Part of a small language model's weights: RMSNorm before each block.
Each number is 50 + 15 x the weight over its row's rms, rounded and kept within 0 to 99. Layers, rows and columns count from 0. The size before them is the row's rms in percent of the matrix's.

# up: layer 2 MLP up, 256x64, rms 0.132, rows 92-116, columns 0-63
# down: layer 2 MLP down (transposed), 256x64, rms 0.0855, rows 92-115, columns 0-63
up92 104:39 75 52 53 43 35 50 41 18 42 35 32 45 21 70 34 36 75 59 54 61 64 61 55 54 67 56 58 61 53 49 57 26 76 57 48 57 80 38 21 46 37 57 24 48 45 42 49 56 70 45 38 56 54 56 17 45 48 28 48 77 55 66 27
down92 103:40 09 81 37 60 66 40 43 67 53 62 37 48 42 52 72 59 31 28 32 48 42 44 27 56 67 53 41 58 63 53 56 50 12 23 24 63 42 57 63 36 46 50 65 20 63 57 50 48 19 48 61 49 55 51 72 50 49 43 54 46 26 41 49
up93 098:70 61 42 57 27 43 53 11 68 42 28 52 65 63 60 45 61 24 29 30 37 64 36 59 43 40 58 37 44 72 34 44 55 72 53 22 45 31 47 62 45 42 51 45 56 40 51 29 66 42 61 61 60 45 29 22 70 30 55 52 83 35 50 37
down93 083:29 37 42 38 66 60 45 78 34 46 63 41 20 48 55 54 51 91 67 67 59 54 73 43 54 59 45 67 54 46 66 55 52 50 54 90 60 63 33 38 53 47 45 39 45 46 39 69 31 54 35 42 45 50 75 79 42 52 62 58 22 78 40 66
up94 103:40 43 46 64 65 56 53 77 37 55 43 47 58 39 46 54 37 37 28 57 48 34 56 18 72 34 68 43 47 64 65 67 45 52 66 64 62 33 22 64 61 69 57 53 63 12 42 68 65 59 51 47 52 53 59 59 23 56 25 07 66 42 51 40
down94 096:63 47 85 48 39 38 35 25 67 51 47 46 55 51 55 48 63 65 74 32 62 66 48 84 21 65 56 64 47 48 56 27 58 59 61 45 54 74 67 49 48 37 47 44 47 93 57 51 28 47 48 43 35 62 60 40 57 63 67 77 29 58 49 75
up95 104:57 15 42 69 41 81 52 71 49 46 44 34 67 41 52 52 75 66 29 55 55 46 47 28 69 28 43 42 77 49 42 42 62 59 51 38 43 51 45 61 55 69 15 43 25 48 63 33 18 58 41 79 58 33 37 53 71 51 51 31 47 43 38 45
down95 106:52 61 61 59 71 27 50 41 56 36 52 67 28 27 45 36 45 45 56 32 37 50 59 62 38 52 29 60 21 50 63 51 56 51 64 53 64 50 80 73 37 48 56 41 93 51 48 67 74 66 52 41 48 74 54 59 55 86 46 72 24 65 42 38
up96 108:55 61 26 51 49 51 73 58 60 46 53 34 60 46 47 81 34 45 64 46 54 52 42 67 47 39 67 55 51 44 44 38 40 21 56 58 40 48 32 56 59 70 42 71 12 58 52 36 68 00 50 55 60 43 54 43 62 23 56 35 50 62 54 85
down96 100:46 44 72 56 40 47 37 61 37 54 56 57 38 72 27 15 71 32 40 55 50 58 52 34 37 55 33 50 35 43 53 56 47 85 54 46 52 58 79 60 23 55 48 39 65 40 37 54 27 82 58 59 50 44 47 43 36 81 28 64 51 55 54 12
up97 100:43 70 41 69 57 66 49 44 31 45 36 53 32 67 47 38 55 49 57 57 32 49 81 29 40 63 49 54 45 45 60 46 44 65 51 71 42 74 44 71 38 51 53 47 28 37 70 51 37 22 62 57 48 66 43 52 38 43 29 32 99 47 56 42
down97 104:48 20 30 62 46 59 32 76 71 65 59 39 66 58 67 65 75 42 41 59 35 56 55 49 41 42 64 28 29 55 58 73 35 53 61 59 63 53 52 38 54 39 53 35 84 63 29 48 61 61 73 43 59 43 49 65 62 82 55 45 18 23 57 47
up98 107:56 20 38 60 53 50 44 13 41 29 54 29 46 21 63 30 35 41 64 43 68 66 54 39 72 60 50 69 56 43 66 48 47 77 46 27 41 67 34 26 59 33 67 37 62 45 46 67 51 40 43 44 52 62 45 43 63 22 34 22 56 35 47 30
down98 117:79 60 73 70 56 72 59 63 40 43 86 55 51 84 33 64 53 90 50 59 63 56 70 62 28 40 33 55 41 42 52 50 57 41 35 27 54 41 56 57 40 54 50 42 64 36 57 36 42 39 65 41 46 24 47 37 60 58 37 47 14 44 60 62
up99 099:36 47 62 52 41 68 41 49 28 48 11 35 55 52 67 47 33 42 52 32 46 23 51 54 70 60 58 49 77 31 53 52 58 66 57 56 44 65 48 44 60 68 61 53 54 48 30 56 66 47 84 39 40 49 39 73 51 57 07 42 31 80 41 74
down99 098:42 62 36 46 56 52 60 63 55 51 58 54 67 66 31 47 74 35 56 69 74 67 50 35 26 20 44 86 43 49 71 49 37 70 41 39 53 31 47 38 61 55 40 54 63 52 57 47 30 60 41 76 58 40 64 42 63 65 96 38 65 49 59 25
up100 109:63 19 37 64 41 60 76 66 62 41 28 75 68 42 43 50 39 38 48 46 77 61 51 64 72 55 46 77 41 32 52 25 35 51 55 40 36 54 27 73 63 57 59 71 32 56 54 53 49 41 30 42 50 61 53 55 83 48 20 38 73 66 54 55
down100 107:21 48 67 53 65 54 23 40 54 69 64 42 04 64 43 44 66 62 58 55 29 39 40 40 24 61 49 34 13 69 54 76 77 45 46 45 54 56 52 40 61 53 36 40 57 30 28 49 51 59 73 59 46 47 35 64 41 62 71 55 44 43 56 39
up101 099:72 51 55 82 46 54 38 42 63 55 48 16 78 54 38 32 44 41 49 44 29 51 42 41 50 44 35 70 56 40 46 70 25 75 64 50 58 44 36 74 40 52 49 51 47 58 54 44 67 63 92 43 45 60 59 61 50 60 51 45 29 25 15 69
down101 098:29 44 51 16 58 56 64 39 46 36 85 73 36 42 60 52 47 66 56 31 55 57 52 58 39 44 60 25 49 59 54 29 73 31 36 53 54 52 56 28 57 50 51 67 44 43 59 50 39 30 21 51 72 38 33 36 59 22 44 58 65 69 89 37
up102 098:47 59 44 63 58 58 62 41 41 31 38 31 71 69 98 39 49 33 55 51 74 38 60 22 49 65 66 38 52 46 68 30 67 63 60 35 27 69 53 41 99 44 48 51 42 36 58 78 51 52 52 53 59 51 47 35 38 53 36 54 40 60 58 54
down102 089:49 47 54 57 44 55 31 55 55 57 58 66 35 32 05 53 50 52 41 54 53 44 35 89 37 45 33 74 53 49 37 56 24 51 44 34 59 31 49 47 00 60 57 47 70 53 47 33 43 42 58 62 54 23 54 60 58 56 62 50 67 32 44 46
up103 104:57 53 21 66 56 12 57 74 68 50 45 59 31 43 65 64 56 56 68 51 33 69 31 36 36 53 52 61 33 66 44 49 42 56 57 76 35 30 37 41 40 32 64 43 49 27 72 62 65 43 67 60 35 41 50 71 05 53 50 47 53 57 48 64
down103 103:49 42 86 42 50 94 40 24 40 51 43 37 69 52 45 39 40 53 28 55 51 38 61 70 70 36 51 34 66 41 54 65 55 56 50 44 52 77 42 61 38 64 33 63 62 78 40 47 30 55 29 35 69 60 51 35 88 49 48 50 57 57 49 27
up104 102:99 45 74 52 53 36 52 54 67 70 28 48 60 46 41 33 52 52 51 36 34 51 63 27 50 40 55 47 49 57 57 32 59 41 41 59 51 47 74 62 18 50 65 73 48 60 27 72 33 51 29 27 33 41 74 43 70 77 52 55 44 49 34 62
down104 103:22 43 41 68 34 77 61 56 31 63 64 53 30 59 31 54 52 25 60 42 37 22 30 74 69 38 46 40 36 37 42 60 37 69 56 45 52 64 39 41 60 69 46 41 77 16 68 40 72 59 50 50 50 73 56 33 41 22 65 52 57 37 45 57
up105 094:20 20 71 82 43 69 48 39 52 39 35 46 55 59 45 42 36 56 65 61 55 45 34 61 60 58 70 67 57 44 37 51 63 58 43 33 50 46 60 63 68 23 16 33 33 44 32 35 30 64 50 52 66 44 33 19 58 54 58 48 40 72 22 55
down105 102:64 70 33 35 55 69 17 46 47 59 55 38 53 51 52 68 67 44 47 21 56 65 55 41 27 34 19 41 50 61 76 42 31 54 51 56 57 62 37 46 37 68 38 65 53 72 66 55 67 35 32 45 50 54 51 91 22 52 47 56 68 28 67 44
up106 106:62 23 37 39 58 10 50 47 46 53 46 37 49 26 33 61 58 34 33 31 53 40 59 54 82 58 45 46 54 25 33 44 57 52 57 57 56 48 23 48 75 34 30 67 60 35 64 57 82 42 48 41 25 34 42 32 40 57 38 42 40 69 25 63
down106 100:66 70 59 59 53 63 38 58 79 34 64 52 43 63 63 41 60 59 52 80 34 37 53 45 28 47 51 56 64 83 52 58 56 26 42 47 44 57 68 44 38 68 78 31 45 71 42 60 49 42 53 43 51 38 61 93 61 43 78 62 73 46 76 48
up107 092:48 28 46 51 64 64 67 28 61 50 44 57 50 45 27 28 49 33 39 41 60 38 92 27 60 56 40 50 63 26 54 56 62 42 50 35 48 26 36 33 41 42 30 52 41 42 52 24 48 61 55 50 62 52 49 53 97 63 57 44 57 57 36 11
down107 099:44 84 72 62 29 44 39 33 57 44 63 65 40 54 62 40 54 50 50 67 49 61 41 91 44 39 63 49 47 32 20 60 52 39 69 56 60 42 41 49 60 35 72 71 28 51 52 68 44 44 64 58 74 35 31 32 15 41 48 58 27 38 57 63
up108 096:59 20 36 77 46 47 35 51 34 41 49 62 41 48 70 21 50 39 32 40 58 51 50 47 69 41 10 49 65 41 26 63 63 78 37 38 44 62 46 48 45 48 53 22 64 38 52 15 51 43 52 59 60 53 47 54 57 30 57 06 54 50 56 50
down108 100:53 61 59 15 80 57 45 60 57 70 50 35 36 54 37 64 76 44 63 40 31 69 40 70 38 73 60 46 36 54 41 37 24 57 51 73 50 44 78 65 58 58 47 38 42 49 92 76 57 28 47 52 40 55 52 30 63 54 42 63 57 50 44 72
up109 102:58 43 60 47 27 28 38 27 86 65 44 48 25 37 67 46 51 78 31 57 38 65 68 63 48 64 71 48 45 59 45 47 62 44 63 50 43 49 59 53 61 38 51 37 46 80 74 52 69 49 59 34 70 51 55 67 27 37 29 15 64 45 72 42
down109 105:67 75 44 58 76 54 61 39 28 41 76 53 58 37 26 62 37 41 38 46 50 61 54 62 51 54 43 49 89 46 50 47 56 69 32 43 65 65 25 25 49 65 26 60 79 11 37 45 52 33 32 43 55 48 45 51 62 60 49 75 49 47 35 63
up110 092:66 24 63 68 43 51 42 46 34 30 39 31 61 53 57 31 61 81 43 40 51 50 68 50 63 46 68 38 56 41 47 57 43 55 38 62 35 55 37 67 71 22 70 47 58 22 40 48 49 68 51 91 64 17 50 49 53 56 19 54 74 51 53 37
down110 098:28 81 44 42 43 58 41 56 65 58 51 40 34 25 53 47 32 22 48 61 56 15 36 48 18 52 49 39 66 38 44 39 78 61 47 43 40 47 72 44 26 69 49 32 55 61 55 53 39 68 51 21 47 35 22 40 49 45 71 31 25 46 49 45
up111 095:36 31 22 68 29 73 70 39 48 63 06 53 59 59 61 53 42 53 49 42 55 49 33 53 44 47 54 60 45 53 44 46 34 53 51 51 14 88 69 60 69 77 40 44 33 32 64 38 73 24 58 52 53 34 59 48 63 38 52 68 56 48 37 47
down111 089:51 45 73 38 69 44 23 45 47 49 89 51 38 36 52 35 70 47 55 58 31 45 67 50 79 66 53 40 57 55 39 40 59 32 55 68 71 07 44 58 38 28 50 74 86 51 56 58 46 61 33 59 46 74 43 51 39 66 53 49 49 57 57 71
up112 095:66 70 39 59 24 70 31 52 58 52 37 34 39 71 35 60 61 50 56 42 27 55 29 15 49 42 45 39 22 40 49 36 65 52 55 29 22 68 33 43 25 51 51 55 38 40 60 31 53 42 39 36 43 67 51 43 76 55 56 20 19 50 62 57
down112 083:33 26 56 56 70 42 67 50 44 50 74 65 52 50 62 24 37 56 59 64 55 43 84 84 60 36 64 66 69 55 46 65 24 68 46 69 66 25 50 42 63 45 48 47 67 62 24 51 46 43 58 63 53 46 63 48 32 29 40 79 77 56 38 46
up113 085:37 44 58 40 19 40 54 30 71 49 65 52 34 69 57 57 56 39 39 57 42 44 42 64 99 36 43 46 52 36 37 63 87 50 44 69 21 30 36 64 63 61 58 74 52 48 61 58 48 32 59 39 75 42 51 54 71 56 58 30 47 54 41 36
down113 081:67 49 50 53 65 45 40 79 27 66 31 53 71 52 39 55 46 54 65 28 35 59 65 38 26 43 64 49 51 66 51 47 20 67 84 52 66 68 55 42 26 43 38 22 43 43 31 48 33 79 36 72 31 51 44 46 28 32 32 58 64 47 55 56
up114 099:33 62 14 46 56 68 45 35 50 55 64 24 80 76 58 30 58 47 50 36 46 39 53 54 48 46 56 51 68 31 42 28 32 54 26 56 41 23 13 53 59 46 39 40 45 69 56 39 34 12 57 62 72 47 48 38 58 40 38 35 48 40 52 60
down114 101:72 38 63 45 47 54 55 52 32 50 44 55 35 34 33 64 51 56 64 35 61 37 46 64 39 46 40 64 39 63 60 63 48 55 90 33 57 99 94 44 35 53 57 72 40 37 74 48 57 73 38 55 22 46 51 61 42 51 48 57 56 57 59 59
up115 105:65 29 67 50 31 61 55 51 54 40 50 23 77 46 65 14 32 30 58 32 38 63 40 41 50 21 66 53 44 41 38 64 34 54 61 73 35 64 48 54 57 67 15 49 59 45 64 76 50 70 60 48 51 57 75 34 64 54 48 63 72 56 32 49
down115 109:37 54 43 61 70 54 52 46 37 55 52 64 23 65 29 75 62 64 40 53 80 39 55 49 59 78 55 50 45 48 53 31 68 64 45 46 82 42 64 42 63 45 84 71 39 50 64 32 56 35 36 44 41 46 28 57 40 48 56 36 08 60 76 41
up116 103:31 48 68 36 47 70 33 29 80 51 51 65 34 75 64 51 39 73 46 67 49 53 65 60 33 27 53 37 51 34 27 58 67 53 38 54 16 44 57 41 57 46 47 48 36 57 29 50 49 67 28 39 35 44 52 68 88 44 51 51 66 73 29 69